Each number is 128 + 32 x the weight over its row's rms, rounded and kept within 0 to 255. Layers, rows and columns count from 0. Numbers have three digits each. The size before them is the row's rms in percent of the matrix's.

# v: layer 2 attention value, 96x96, rms 0.118, rows 82-95, columns 0-95
# o: layer 2 attention output (transposed), 96x96, rms 0.127, rows 82-95, columns 0-95
# up: layer 2 MLP up, 384x96, rms 0.135, rows 0-54, columns 0-95
# down: layer 2 MLP down (transposed), 384x96, rms 0.128, rows 0-54, columns 0-95
v82 108:120204143207146079186094134211154112104127142114171121159158092181101148139129137108117170121168130134084149098145129126092149098096165177136176148117153140193134062120092157142136092116136128075103187149126053088143139128101123141127149125081105122096096148136127078061143133117144113121
o82 130:141048098111106129112225133049076164127092139141107159122117144083151102129159149107135094118159147115135093183164083138132135143141112150091081108154117096077100161109171057127078129169113133180147098108124186151136129131132155140136107134130137152138108196092178181182135113121108157167
v83 113:138073128000123125126149102111116131198115127112174100136131162116142174117100092130113089128100121123153120167156125103129085096135107145103190085173049120125147180111122109124084143143111096177145126122112177146150142138111122117077143142117088144152103154091130160178124132170073174080
o83 100:096177086209170099143100095152137098089138085184129120109147056147111120113083167135145087163129110124133148104119121144152180125133093105148127150061147159177084132159183126143158094122168131101073157143152078150103111128163161146164123110123220113103156046152164149138103131119145105137
v84 110:126084126064130140160152157138138087164135129116172078171145133112086213083094085174127091132093092129085187074168185133133126085100123164167185065140095068126189120112090111153086146118170133093162096103117150103148129120152119153081150108091105112177114153136108111144100136120105144119
o84 099:130156109176137103101098066124137101121099135214130147098121084158127064141129168088163043166123144150164116154097153132179144113169153067079131141076116157132089135146201145133126087142115125135108169109156116186156081146086137113173093103153179127115166117111154166121173121181137121127
v85 100:086148095211150133113105143136139132068142098110141103131092090198169128166158217142116115131154142135120152118111184145105101140157147130113080094090138188121146092134149224127150131170112121093119134125119092144119139124098133112155137118127181135139180129100090091048118146098176151199
o85 098:173093198102076152120143094122151138142141191110114168118146182079075120135172042140155173077090149146096086121117087106110160129100126122134123163203154081104142123161091093131138124088141145143162102143114165078130103116164116104131075132151040158142136130165117159136163088143130158106
v86 108:112087106089092143129121121122118215147133107161151173110068246114158091167154131113200118151149080120163143103139129102228134111104166160121158128093078115049142142108152152148115133138174144187101137132168133099105136133163146164123133123161142114134137112095125130140144129075119147147
o86 101:208125129124161158167126155122098072147126132131109080123109070142075117083106134119022127096100162154083101137190148128073146100188113100118121149132138081133091128119086054134115127139086097078193171143096103102152140128128118132169141144145080150102142138159168117091145120164103137092
v87 116:140109122035148141142113085141056148123109111183120156064124134105107128156104125139150087130086108091108105120178078180138141155133128061139100141161143110147069151115122099121161101054133096155120097147151152089101103145172134090113151110198104102099123105097104136203116135183080102099
o87 127:082203124169130132118111151100190107194151063082121118172098140174181133078127107102101178130142157158150169124065169104162127154113094169135137100082101137152145123125170171120129126170126101167100147121117102178133183193117113150144152163067175122151161123125148126129084123068133103126
v88 096:158131129139128159188083147156131102174134169165132136140172118079083113076088091150132102124085131122085135088176112171071141063129083122138121089178141083180052143116103066130117115158116113120172101139080175102096166097155112121071147111145137067144121108137163140182126130121144095082
o88 099:087172135174127099105149125131166106102128124113102118146107113172169165172102134067119117126170117133186143172054178104170106160119174119116153131072109173116198122162170184115139147121157121115081159112140092165146088171085184140114095114062162141117099167128079135107138145166077129169
v89 100:105087093087083174107109118124117174144123118162138187115095221103163059132172137126191121153163094120168128114142114107211115100126168157123130138094057135058128171118161151144101117152151140204125139145141146113081146136143144184131117118191154133144139107094125123156131145077139164136
o89 098:212138149123178144182141150123109097142146147113107059129094078128078146109095139131038144096095146159080116120162157123082154109179121092134137145139164080128112103124057074166124145123106112046168169133121098082167129124147117111153145140103076145097136141172141108078153102155099121106
v90 120:145178138190091117130094112193171115119128131118083140120153051139119059130168166123116140145142201085122119163094120169095118142153139119123038101122146173167102117137159172108158101129075131139123150120128079175138150112104114072181147120146156134117138122138115072065160154122207122124
o90 111:108125172108118142137146182081141178116166133076144121152127203122118198171165089140150212073114124163113157125129137111108108168103108180143171152164141087110171091132067112134134152129178153133150062165100173076109108088148124169083103133087079145153137140125103124145113077119103131160
v91 104:079078119068143165093125137086102156122127122134134185111034227133165093175139180103130087135132106130171118109145102119186129160137110123114141173112090171057100173107162116137146135126127108164116107141169164089065139135123135152116092127176137140110143073084109164176119108136095128142
o91 104:176173137117132150170132099189142095196146114114097085139106074118141102089094075167075214108130127129107079127150121135077142096136124088119142124137166094168152118130069123132122143126117104101141176147088095112141176169198122085130169170114071065132108154182159120097098151105110126121
v92 111:060098106175135165101123198102138107071118115113145099141068163165100177175134197151095094109117142116120166118167166166130118137176091089140170160129127188165143173174124170131164120113134104098127117101103155110096067113092119142115084137152150155127170078081085095132090113178136094139
o92 116:169172174091095128113114060147135117173138175119111181119139093117168111091111035177168184139132111165150082118067120127150142102078167106129109083132144033125140095123116153128142114078123149164147091150144139120143167183194149094156134098112085101170143138144140173146145125127131147126
v93 124:097123111113091139123086099168120051150130125114148158155124134142127121132175164128111139169112149000146198118149130100180159092095188159214089145110096160129163136115136124133138100086152109165113143149144141114135108165149142095171116110162125181121114129106104128126119145156200192132
o93 115:180145135105159122113196134078134171134120106165119063105093124122092115125123103149136127122146140231094074110155125151122110140166111114063179122119132034146074108101098158199120096168110149100156130107135108099160147128141118146128157156104133105130193114128163121106154063097087084118
v94 113:101156132166159155111114114103073076105157142148143122143094158191192120113099146078120129109115100117165151140098134063130142147147140149193100162125154141084122069106137099141154083173146110075159091205153172089114150131119149125188109097055107158118153069154142198125125105145148156106
o94 115:156081163131098105135172132159196159144106138129080106113132122043043129161124113179134104175136141124090048134145112162120121099127166124077106093129143132128133187141125185151124150128115126127123161066115132125105100127150156081080149209184148085082148170121102091103135112114094154137
v95 106:095123098212168169097107180087102110097143138132104132131089133182152167129093182097109113101141142184128194082137148105109108113159104131129158144147095180111101129120129085136158115187113069081164100174117211136071146108095123115127118127102170131135173068109148160166097116156150118169
o95 104:145120186101084105135145068163157123156116182125104149133130133093114115155119060177146148127145095084158038162091116141119162105090177086125096112124172102142174148184149204143162142081152152134103147111114098100138105168178191087105115157131112107111096156131077150106158142134072159116
up0 099:091054120175078116099149137148057128145132088103166096146165133075089141111164151138115166113106150079178167146109077128143128117170116135101114088090172120134214167104146085123133123145134135163105099133150139133142173185205125146150162147111108063087160114197120160115114115136083124140
down0 105:182122145118140126109155121127151127141108172170134194139164116090078135099142167221163117141115107136142115122151113146139090128178143142183115061187117127142114146139147116125155083138102132163082078082181157205111156081122173161165133158118094079145140156156101113150089202102162097113
up1 105:097162066136120071109104111096112123133099131112128115150154060096108086094174145158121160235128090180114102105098149134138197120213124173106109163132110139153128142092113124156106159144089100142172139135097129129120085128177120150128145221131170169106203139135119129146141128128144122155
down1 100:132091080128155097132087149110110162147120134120189118126150112166120100124196098145144242117135117128096107062146115140063143133127130170088149053103091117115135129139090143169170122144098144164121096122114122156116084116156186193138128125206138117095196127104169109162100146138164107131
up2 105:122159113175135124087176148055131087095104123147102116151125115157085119132151159146146123128157128107138209100141113138092161114215099130071063151028141154164149129089098135117103135165150143144120108155126106097100111136157073141145209183121113092089122142109122181135136180139152134152
down2 107:161131149182122068186119199075177082108056183140087105159132075149117128110087124080140125139152094062184149115153112120091098113145100126063141148108148165139131157121097147149150087147103152187121128154152122130149143100151068133184158128126117100127077086118174157150151159108167117137
up3 103:144111120158139151096071117098152143140110167177190132068110099157066089134160139107166172106116096148115077119120095145123168130161120157098130136127140071140124097078084101103094157090112114108145143106161141066109055125105084199067146181141094055083123127123105126131155158154167100116
down3 106:109129181106170139149098111145134161076119143176171135166173155107138145117125124129191081032134074147163110115130185148101102148150159088094174153091156120157150122135155135166098152095106159168121131145102066087108103128146192173165092095120086165130105112152078140142092099139053131114
up4 106:105173143078125118101088103091091134088106107115140163135112092075111128101167162066067130139130105163157133121077119125122128145177107136112150168046171119168160111113155107140075157136129156127136164201143144061120067098174075110149143124153195142177132157124137182110119168150170101122
down4 103:148181132086136092112147112117134155150148166109116129132193063121124060072094168062112164119093138139089137160106099137152111071127081148150173164089164111092153129142142068181131137058105142106127149155101097052205098142174108116141151103148101130158090127101126161145089142136147131099
up5 116:177078061134133078125085158110050108116090099142081159127132134175132187108121103095111175175151121137192099138170150218122125143138088110156134115137159088091186150138122143157089107164071157123148137122154163119101118150162060149107114130135131055109163131131158103123165144159120154128
down5 110:196141065144070136145064110153176137113092111124103139097110130143108157160134118127144163164138162178163157125181128167176138130139163133169170144122155201109164159158152173097144115102142170102123112074157083105053095176116082123093156143181119099125175141095131080108123162165096100119
up6 098:149130166054162142105158130053076085081111082136128084100173068162118104106178144129150135150115125169165119156080098095135161148192105133146132073124114077128143103127094137122070117100094098112121135111109158201159136156121102137113149160187120149138208138165102171106104100127130108163
down6 095:040112203117095193158202120156145077149171100089150157099118156127112079151131131109105139111080111139137135135143162192106183150075074118156066130139102074118111183093100139111121136144114123149153140096104088140142101084174129165106111121117115086117113125151140108121205114122092121164
up7 099:052077133142103154080170133150117151132130152115139102105138061110114119184100175126122147118139131120133121133101155189160166129203131090151135145075180118172120146089084102194093133122059109112120120110096107111069195137101076086093148142152127187085141136170116108124104139164173123109
down7 105:099175128122174186155108150164122171141161111107158153111059106156087105065093107100129130102127098145090164128107158131179097126099107130100135126118112177121131145160157151161143073076091106143082115097149095122084223120115107172090141127094140204072148058149133114129096148142175114134
up8 089:155172152138217136135132050123180114120121089213146123108112184143131123110122125113168159119122116090200104156113154137137185115147112085090090157162127063110148143196134116128162061098146116137096151176096167131146126081119149138119116077086141129124163127144126174099134168145111131185
down8 089:141104133134080069071111158142133166124085198077150152182133127143136077108172122107066125155193142137146146089096090098095157154117165154119130108161170112176129143061147129147087140122118175102144132100127117095158124150123085139107153201136138136098099116149123126096089074187135146046
up9 115:156128075133123121096108127085112180168052103161089155131124122087159113132150103102130160098149105135121160112112112101147191106193102171176125143102073100152135119108153082138098153114157085103148137090126141064126092149167074083137125192090163128109202100087071139185106082138125126138
down9 118:155153112150154120153048185112197163137099146132154167139120105090180097156202154159097119089063110089149128074115100146136160099140091147174111156147122151156096074160166092131157104127083103103106132080070148139153161085137092125119087152079169130107183111106084096127123106126146093108
up10 097:121133094128124086120137067126099124145147182151098123148101180072093121167190136110115087100157084159161127184122114093106085092129093096201117105075181065136167125141131139154119151174084114180172110121064197116132104125146110155116123135138163112136125105197187113145088145109104127134
down10 100:127144144090131076157144158112129178102146155104088120134155174120118114171124115103135152114106112158092172109155118182119100137097123139125142089073103111145132105174115101117102088152109102200138088135109158142055107125128060164190135150162106099141188103106244176168159133086157107153
up11 088:122112117167098147049149125070098121144144111107094096104090115150102100070135185075140145140157139137109211128090133097154131188106143110122141136164142085176184125170135068114117161117065160090151148206122144103093127049155134131153157167136172133131149145135115126186122104153100105122
down11 086:153105137095113189134167105163106084105201075190119169192140107102180119141086092157106086087188128102163062175086056161114131111145138118164117090094156116114128167089134117143100092095144096123087147156148130124171128141082151101135155082155141151137084134109151105088108154098104161138
up12 103:033134106114104115084143122130134106160113136138093185150155129115121076136149219142104159180065151096112085148107105128139141115137199141126098172142125109073135146101115136129073175130113099149066158123138162071121076176177102158131112110104153122103120147091124163170122082099150124188
down12 099:109136132160136098158139161123103125126079144113131101148116154209097136072088235112109160085093119102115145123160096181094132141136163121089124117127151152083174084199161135171079097132114148075099182110120128096137090111081135169107132110096074133149110183164169170151165131158127127136
up13 104:130084111181148147100115145140093132104080160154132119143176113150138117155154179128168150103189140110128156139123139189100172118091160068140115164132129133080098143163118107135100134147122040122112145111127140149090198201127102131104152143134087083042157102137081195131175114119126097069
down13 104:111225101159127120137114140123111099127096188126130084137142153144155077113174149112105135154167157167124165154147153121083137123062175110123119158165104101125123106170091141180104171128133089125126100065138098138093162165103186113122124009098113133093132120067124121076142130120141160092
up14 093:134134102123122094085142093140169136113124154133109109081163057147041105165142172122094176103133146166116142145100089151093142104153190141201141095092192122157163088120111090154131117100104090137160148162095146138179156130119098135133152153160213120131110096157167111131105157206149093158
down14 096:146130122149157139136074163139140154111099112156120127056144123163169105135120118116124145084057156081106176122119146116101076116161138150115117081133095141066110175148167161103104070118171115209081089159087132082148113071116095095158176140163157121129123121100187075166126147088167174124
up15 098:107122135094102063129167113084064149167065132171138101100117072098124115129153092087154110193138164158099108112159138149087092180140159142149102175132152122174137101083091170075131119122140098074136182161105113176129112133177123158147153191102112123101132122120163190082172101148175131147
down15 103:170138134128138132137136144152128151139130208116111177129136151162141109130130002151164139226128149139066130167106107132142120116067142157097131185128097170130101132126131170062085122089197133157135175129114109129166098133079093170152155142126107169126136120090144133123137081153111162109
up16 089:124133123102138135081103116080144133168097150191131145147088124117075142154117159121110099137112130112142161137134176159118166094163129117117066121158083080157131143151097184155146103132125167107197115160164179136093137157127089151111119199152137140161209120104053175041108135156100178130
down16 090:062169082152164154093120166103147121144120042124174137134100142164176167091155147159110107156101114124111149150149102136081107161141114151093171188088172121129116162162132140155115099111071084115087155114090119139050099160089157160065128184120150121152138108171119192115116135174120137165
up17 100:125113113106075101064151110077110092165122115155152154150101108131134110147148151174144188164162122214128096123117124114101122139096148143192127150091182125143147144102139151116175132120117104060130094199086117097060146141094117138073110237161152165119114156128121093101129157131117091123
down17 094:141137109159068101114137137123157085105121118185153115171081126114182120116152102153156151139115167179128130119160137107111120118114072170172116135095145115121140163143171159160096096087147157154118131141127103089105152079128109145099059217207178137120129132047111093172110138141052153169
up18 098:113078160142108106125095122098084172124135121131109113167138091121167055101119116109166150179201154083178138149137188141081090104112135108142106134059146064121112153117144090178118089114097134150151141189064132117140104120145088119124100150072134111115129173128072130186089151188128092166
down18 097:127118133196075089132127100111153201094099142043132096095132125131121122093116152094159178144090171145119125112223101133139097118098123127080169127140091142140137099093130102138094104137135128127170124179125155117118133101126037193055098167134151123106164122163131137131075143172147088147
up19 109:138103130184154105092183129128107089174133079137138096158129120095147148160153128142122153141089083100126102128099154144102188169084063118113079183150144095076147112126117160143057163153036176158093137129115103072162141140175096130118142171150130088111123117180129149097186174155129160134
down19 107:128114135125095102125102060132117098150067154167082106162131155165135174175181091169122103152114128096194135156129162196149124054132122136183096119169154146116155134135120131099166127085100123113117110165111137086147105115071148107176081169075094105151146128106062081098145168182096142142
up20 095:106165103121074142159103151129153110165079164150128155115152170144108086188143108097166154098140110126145097150126089179147171155152091113090174135057143126080074174102101149110126170108145131137139156118130142066116127169183073147039132159123132069149116150117152154162196139087096101142
down20 093:125102114114145222085090108132130136149110091131182168094100173103167115139140160151160149114182143142114121113144079051153066142160127153099129144113079122057159119134154117156077089146078149091093106154164088131049104102182141105145149140112156129115132123117145110097097108122061179138
up21 087:143109131177120079062089128105100096132115128109164107133200122137092172131126159128115178098115166112111172176098151087082132160158167157155137127135141124129148039151118062102130113172154124090122153142069124172188088145120123126131159176093144119116131214151134087148103140140120151201
down21 088:173122135057182211141114106130110140090122152164084134165104158107144035164102135180131110127191077186145103137098129142134183118131073096114168147110116120102123192122110088172086138113131120140139096156171144149083129121105120165094117121155078107190151113124096129085119147123152139080
up22 103:154113137156092133128083115034132084167101183133150136163155129103088168121114168144151131136160144121101102146049147080109142151146117136112135086173132093080149096182133078169115122107132129136117203128079132141121107172143086149105137167169125129094180159146141119194216113090156109138
down22 094:126111214087154206153146124152089151171224079164155120147151154081184139134144079146128089093075135137089160084129155118137133141125136152148098129127104079147123099100136152162113127170113130155135069107133120123145089151124194148051127110123145191142122092075110154128139144091117159137
up23 093:102068099134109132129126120149108041100158097195126106130115144016103177173156093111119155116179152138118098130121171140161198167110115135136066088147125090112152123148162067171088157143127157080156110136121099133095098111141153155124152086108171127136156107152104103103125143143139182167
down23 088:124168162058167100131122144125113178127105166144114156177060133197172132120072097137127183150129057129123122154150136101085153141127114173089170118101111150151090117073072145124144084154114093175119133122141176187124104156131160123073115112176094168081151156100160181169114165145120127117
up24 097:080062112159067086161104106165105049146104143135116113116161098112150147171132138153092137165165140072104146106086110121147150153141111082140083148108111187181140130123101105129066146144101079101112151133080133168167138211152145133114172096099146080091118180100085117172131135123135175161
down24 092:109124195136135071157140118141097187132140180129154118109138159132114138159163196135162156129062132169101132118175152113124130119044123113108065105107111154116133207102140142128106112116121128113150153126220152060139186119103141110131157110161062152113071104117126136179109090140098165114
up25 106:181129081126103086109167119101092111152099073141100095152163112113129158127148157038098160141124105158106120156052130130062147147152135135100112144075168133131131165175105177109181101176158136078155123160146132143181088161142074191136127172145185142126153165140122137154135190092114132113
down25 105:163113112129101096203168149104215186118136195127142088094090132135153168095092132073124152113158130142103121088100109124097117111085177194092139110162092145144090197177130132118186127188149138098090118118132134091138111137087102132172117114148179196157157164112145131131133148093117135099
up26 122:068052113174143091126171158120079143197084130121133150145130106077091120146189170133165137145105130087115167150154148117167138102185065115138134089145129075193161146090137083123126110120096109123158132117107178133118149124165119118135181129115101027090134143147082104113126097145140093161
down26 112:163160105171117144106157127174089065098148067108176092115140132140096202121161139142118148106088169127152128133162112075143104118157131098131089127133080165160152149179130089112155141125141067192145131081095105165186154091165160096133134128130103119070137165108037123167067121148121145129
up27 111:054120109180096100089088161103108153154073141143146168148098127075109103210096088126125164161111104130186127158121112138171146133157124117102157094170093159121172131134171112196092150138085058113116169107089161120087128144111108133079117098144141093108158174101092138091167070136131143167
down27 111:092110133104167103154082219108138148138136147123124117068055129100166053168109087128166199111128174125127092176144167103094133131121139067139149099158165148082107135154118116163134095199161144154109170108090121126126099167135127120156155098131065092110093164054152107124128108120142134128
up28 100:117114136207123110108118076119058102127104131140131151131158131067091086136166106143156082130135129106155114091105099175149129101142102067112104086070130105103131142140065130137117186116128124135158091162194142112110101165171125121009123133088110094094169139130112097179142121099091150093
down28 100:133119164158123160148139123203079063115192116104138127151164106163165116152152168177168139123162123141116165180151134113141106130112169116112123169114111110111131145127115144149171111115169154110131120178140117079184126100178173059070114109144063165074159171067154102120070099073152128127
up29 092:133125140153113133117132128116170081136126158160079172107130085127093169196142128078149095139145145129172121174140167101121216122160066152102120150204120112141153143143092110165124093131174114110119122120088188146129146110126059126155107118090152143020181131093116148159096117117074099120
down29 095:125124095153179119161160153156103117113163111165114107137139126169144189176128083131103141085135110145118182130123075108203093117133127093114130100082123084095066134119126122121172108109080095111181112109189125134128152062069169159083111170130092215183118065141102112130157151126116119140
up30 101:142068126092108163092120127096078073123140141128108120142143147122139101119183163092154148112123163113146175170100072095145132137170131130204121116134121118154153074143112103127137161102101068046111082140191143120176128146118102095116180131038172149139191125141052116147122115110109113107
down30 101:186172173100134115162148147124159105109158112134095121151083102105141144184107102121088138139139087126070131119167118119156186115082148098137110184151196124151152146187119135118147198103135156169160094092099114105135059138167152126141073098117053194088166166099132121139099119119132081088
up31 105:145143058146141124129097124103124108129126116142131099138183108114094166100128140118131173138106131053127053129122094105141144127147160081139092138170129102137100115126141105131116158226098109125202099134140165069105099149091127145129199175115153102097159175199107130140159106171059183149
down31 092:111139178076159227101165105178148133120167074153138130081161148135149160142089113115113112124134149125105150116121106076121134136097144152071157075079174091169129096103122138119119127101137061153117089097158165100205102173152134167142141110151152183172098149093125108127182106100105077154
up32 099:012101042203122138086111138157137103150086169127188142151116164161117090151121131145104156133096115183127072102157096175119160163142144129148154104128104134123140127097121123128105122077134078089136126121132167076149115154149098155075149159099112128137159151189080127150147147178088103100
down32 100:110135153112177193122152065174123161146178158087141117112101117127137088082138160034091113112117083150102126134111132088129133190075127063134123119117141131120175167154121122143138155082081153169156154101144087122097132140176191160193113091098133142126135058106188084123134133146136148134
up33 101:134044128090056147112127147120064110073085118108152084088088102099159134097176153148097113155078086119118077143092127159056102120135154137169113084092156079126169115132104151113115119136143088071157122140104130163133172185138094162071129134085117143154148155153106146115102099168096176148
down33 104:127100133131132166149123167167138123163122089106181135126132132145140135122146160173162072163064175175105150129063172098112059154155142148098104114164117121110157049147063177087109103114103135099165177092119080200139126162095100162149173102147156133087147160162154149147115096088097121109
up34 096:118125099139080130053095106094152147145147174139082161127092162105134163166136177143091175122152126129150112085096149137129195075142123104120109110157137102095117104079121061130173154140154121158168163124083123078157169128121083067150123115129222143145173192137119140148123077148098075127
down34 097:120156089137106134137114196159135163127111125147098109140069148064131112103162144133098154145163116085109098147126138077109158099133125128089186110186068117149047133088133107116190155128156138131116176130148114079174141151111177139195161158176125172141042107140147088121111067132112153135
up35 094:131106131194098088072181077121126116120145155155137134135147114066144149122129145094061084152143215059104121115076150098097165172174104112141165089095115147136097100098135153171140144131070113146174106108104131130085187110181091142095133190104128110146133091111094131133127164135125075158
down35 094:127132204150131092084123112131169157117088200151181093127098132129096175122126090158111149096100155083123165136057158123125152146127101069140179078115144120080145118040116128118120125095118116197160131115053146147136185183133143136091163156128109066129091151105149114128103146149097112127
up36 088:037190135135130132114144144141135159130141133117095187202128102040129131133146130149073120136153154143146142150135128119094178114212137124162065133149103172176100121113124132115092094162098173108143116176095162099096146173119131124142182175096112131143148122166075107107113183132178157102
down36 089:164125082099071109090092141075178115144091144137169111116129102152120109099093130142113080107088126065135118086123099189122114074132081086099134096108110053131154157191114071135114139105120035115125135118101121154142167107093143147122094089168115112069074179122137183105139157152115118125
up37 086:060066129080147106149055165110096144120150136112176199111149123108110060127127147180163107095157082099188087128111129140136105134128129144152063097124062130157157157135083125154114130133111102101170139092097125100102111129148083104126098158098116174147103107188144170087114064101105095157
down37 090:054132148141133140175155135095147126150127138147125120167114141099159069111116064164203052122138049134114119109150165169096126190115159146117121148118114140062115141169126117166128104146102132118168094155132179122119105138104208178189134138116146117099146104141112165146129139096179197089
up38 096:124067126148125140090170185152137093153097176179082110067106131172138150150108149101094104126125100124127096128143151182167108104229149127103122139077165168088110153073100099156081099183149132086166107100116112147118152132127099155088122180118150114142129182133104150094195102158103166156
down38 097:118149183139159131153165130098121152134131163142121120148098145181094189151105070167111076106126131132087129165109122099138083086133096099165083125103127162047164163075096165155061094186130145127140150127095126154094164130095105169146062162139165118133131150118161128105098078169157048132
up39 091:127102061144135122106070138128145133170131128110073132111146146118081123179186156097146155107145139123148064104143085138147157212140157083145160036139136146095125161105150103099090129169167143092123173160166126145152149090134089135039141135122177068144109178101094123155146106119153101121
down39 093:168124084104139132138066071155165115125127130167105126099118150110125086164121108178160120188146118168124142121110087122229151085132107146119104062122117099073114127099130100159063114199146109127134088097140109171155144128120120149227160109165178117144173135147104119138100068119119134157
up40 096:118158124139113107139138066056114102094114149103073149125151155099129166154114095088159160156110113132092130109130141143071170103126141117151175144103194151107187109133142118136183136144170113109150134136166125099091082127137049141037138130079120045104091182137134146114127141135093114203
down40 095:105157154075212174166173086164150161129098119150149131120147120119184113094131070133136115093178110118080145175046125104145080114140124159118121117150152099160128113113097143161122082169146101211132098044150131129144159119143102137111160106093160161121124103153083152143127140200171137152
up41 095:148088129075064144100189147109132081175130112117087146130104145138094111165200079126114125178180148103109170137126141102107156148163186137114079134132145079095170128119150125131154083132154117082109170115164148126146103145088114119120199181071169116138156124122126169101115043189149150129
down41 094:131183181119106113140156180143083149116046119094117085176098116112169053090097088110093152127193128082112072095141106130102127125112163123133114162177152070167187220124128115101119137163150131131149178118147159108153139178138133095174119131128158127106107128143126115137065132151141149088
up42 103:058147097102135124142134079104076129151121189108107155124169084142122116184114120093149121184168105121104115146100169176123132106219093109162210158135109069157138154134088119129137149122173102087145137203125166086164160142119116115127128101100181129091151118164083183170114135154120115119
down42 101:188063090139181100149057096160096164156127120045137128153138138137113171164171120138175141113121102149123120155184149116104090094173134085138133165087092160152113132159125070075131140065107150125136139131124122134119078152110130083107137067144082098157126069180114144112139103090151185108
up43 091:088038070131098119151113155143075108130125111146157130168085182121179096149086110125079136080166076139135152099104095146086138145156071151130158137124151139111193135119097150206119141128126122097166136155196159092168149123153118075089104184082133100121110115134112149120106128177074144155
down43 093:141177109094163206179130085169165145161181132166125161163096149113158137131072161095140030148129092130102102139113162123156159151096143167121129136070136115149117162137148165146135156120089171122120130161141168133108099075146212142152094091110131151109125081147083096065148137110086158124
up44 120:104149134177129123093155138101113129139067102119157139092144175113059082088170134086083186115113121186136090148171127153160192096139194095117104171091101133118130101095111108126139198109115148130114193113108107185160090096103073105090120166102169125101124088144068141156104111132142134167
down44 126:132128145108201106150111163095151093143084144068168068183133127149098127126151073178098143140159167087086155146097121091114121119166090158109093049174165092173132153137070154129097134175101160062131143107118079140178145133126088103087109130116113148163135144108139148115149151137170133057
up45 100:131104099127129121110167158081048156132116130085102086132174137129112132144138153098104144155145108106111071088108128148105155048154130135117144095094130081130154134152086068151139151066068111148116122106159133105166143193189100074066118115120124094154158179158105102126152072077136194124
down45 098:157174139197130100125117101109112154128135123122123082159180147139159141202119198132156146104132089150152048088149090128094164164161144096130147132151085147152124143091144103103134081072134195148053128155130096147133138179095102119037119117151126093168146185164150147115114143091136147138
up46 100:130141139090161139114102078110149135117023121125137182130153112155131101120151149080107206109142172072159134079169097144102158201143108116140113139139108163168064111102150121119143113167175108087186159157150134078126152193156108143109120128108140091070148111154122131103157162197113109131
down46 103:138082110119122143130077100097180192140175135183125113137135119180187135077092142148148136128114104150178118115106139167108125165142127135152161127131161129122115201163175120156105196130141205154162110139119150116081099087086155103084091138159085107077154140140098112167146076108213128146
up47 100:066135120108084108117130101102153129218144188163141119122101098138086131161147159112111169151154112170121158152106180110155117094128181146157093114156124059124117169071056142162178168150125100123181152131146171138150070162161112120052148088136151099154111103118109117127124138144156147195
down47 101:111102073146099110096122192125149153035115147090135092100106147189105139153112107119177086080150155188131137167164110123123170137101106092169139131095121126151192124199106097179125134142156170110091129183209146113147172154104110088114135106163104115140125147104178149172101123157092134112
up48 093:127088046162135071150142116150138101108118162150134148123132130134127176122159159094137138201140114124151116127128124086068138156119172153105152155119124163128137193089046087159072174209143108081135188138113136094134129120124086110126168183112141109154159203119193143156115129154129108108
down48 098:117125095131152084131139150168212162146091109125131146094211123127142101095131155154175166113140139091100153142134039111116090159143108153136129137162126152103109134121140073113146128174137106131085092142163220100138066070111111137176130103185136086122162146122134175151144134098186169094
up49 108:132070096118133123150189136116074076135040088153149101157107089130095159111147172126122195159124150139152148223131131128131133160124184111111115153084125101167150099164117163121146101129065130108099146196102147134213127076109110139138129130127138075111137175120082085110114108094137117143
down49 106:119157097097111137172172133137136150111109170069128148163115120125107163198118116159150139202144108086084175109181186125168131126132104140204179163127133087163129108108112136140159150127144106121164154120160086105108158121154096071098128084085119114164096114118101121149093145067198054090
up50 091:183039140196110147111119123124115130133109125162142100160182118127132188152145159089153147104171138121134070136107109125108096156144155139116098087084120143146155080153158083108098174153112145152188139124083104173123097122131115088067149117143134127097184166183125190140116071189084171145
down50 086:136170127117137212085092149140160121092101092116121130145108141123134112124100128111111150097162126119173170144122137062143158137195070072110127077188140161123142143156099079139144139116173136085112120126224184165083097121111163157142120145115109154136159067128145151160107151140188072177
up51 091:093109146190132133181091144149143141100120127114101130113130154129121105123202154139158123161147109111133081147080113087165152188118129097170093161113082153107059083134114110107103174194109096110169147146127180088190050193117114154135140140146157113109123091161149160162132168163114102061
down51 091:151111089141107157036124144122161097165164110183121080086110195162131139104155155082118112157119166064147174135126123120162131127107164108112102161128102154173149132141164114109116121136089077147078118155137152122168091112194142149144164131143134131053047146110091099143115062131076127164
up52 113:113101115139104137166152142118083112084129114104120110134126104130110114175197166080106111214161089140167112163095169155126145095202145063146097141134145105112103141161096165098154175093139087179157176112071111096077070134139126166124142162139128076128114141142081105163176137146077114086
down52 118:148164145121132143194098121155120093107152071134134161147184119099095112140145073185132130172114084090123160156174172127106147054098129111113105161129111194175089107116127182126208136108175078120107153118167115086088113149115169141111129097194088066139071139139135122118135156147139138094
up53 099:085159107151170103161147098105124136131122115173090132145110131098134129133175131138039135137172137107141068133060176137119137104102176123089074168134146112138131138121119126143052161182090135156201127097181103150126104127132113146163072136132127069099176097157085125131163167130172144205
down53 101:129136093117063184116149142144130100107164112150150148103070169138140137101050138144155100150101161096143100096114126104151114185110069117145132111182129145123171119117198075150131122089063180155108159095115159147139139120103196142205127100144129186108098129115150098199100167104111128163
up54 108:067079142204099148092143141150084085106105124109128142148107161076075151124083139125143119147098154137160108165103181095088173137133091142123095087125118111124141126095081157174087145132129148093156142123068127084132110130099120177122116106156143115135213190205097143073139146115152175178
down54 107:115108100178114130132129119134155103095145090082137120116080151177194154097093077133081175141148143139087198114094099113098106124102077119151188112064099112107130146097148162147116056086087122131156115163129108131137122094097132144185094120191082100135151075050142126121145176165103146125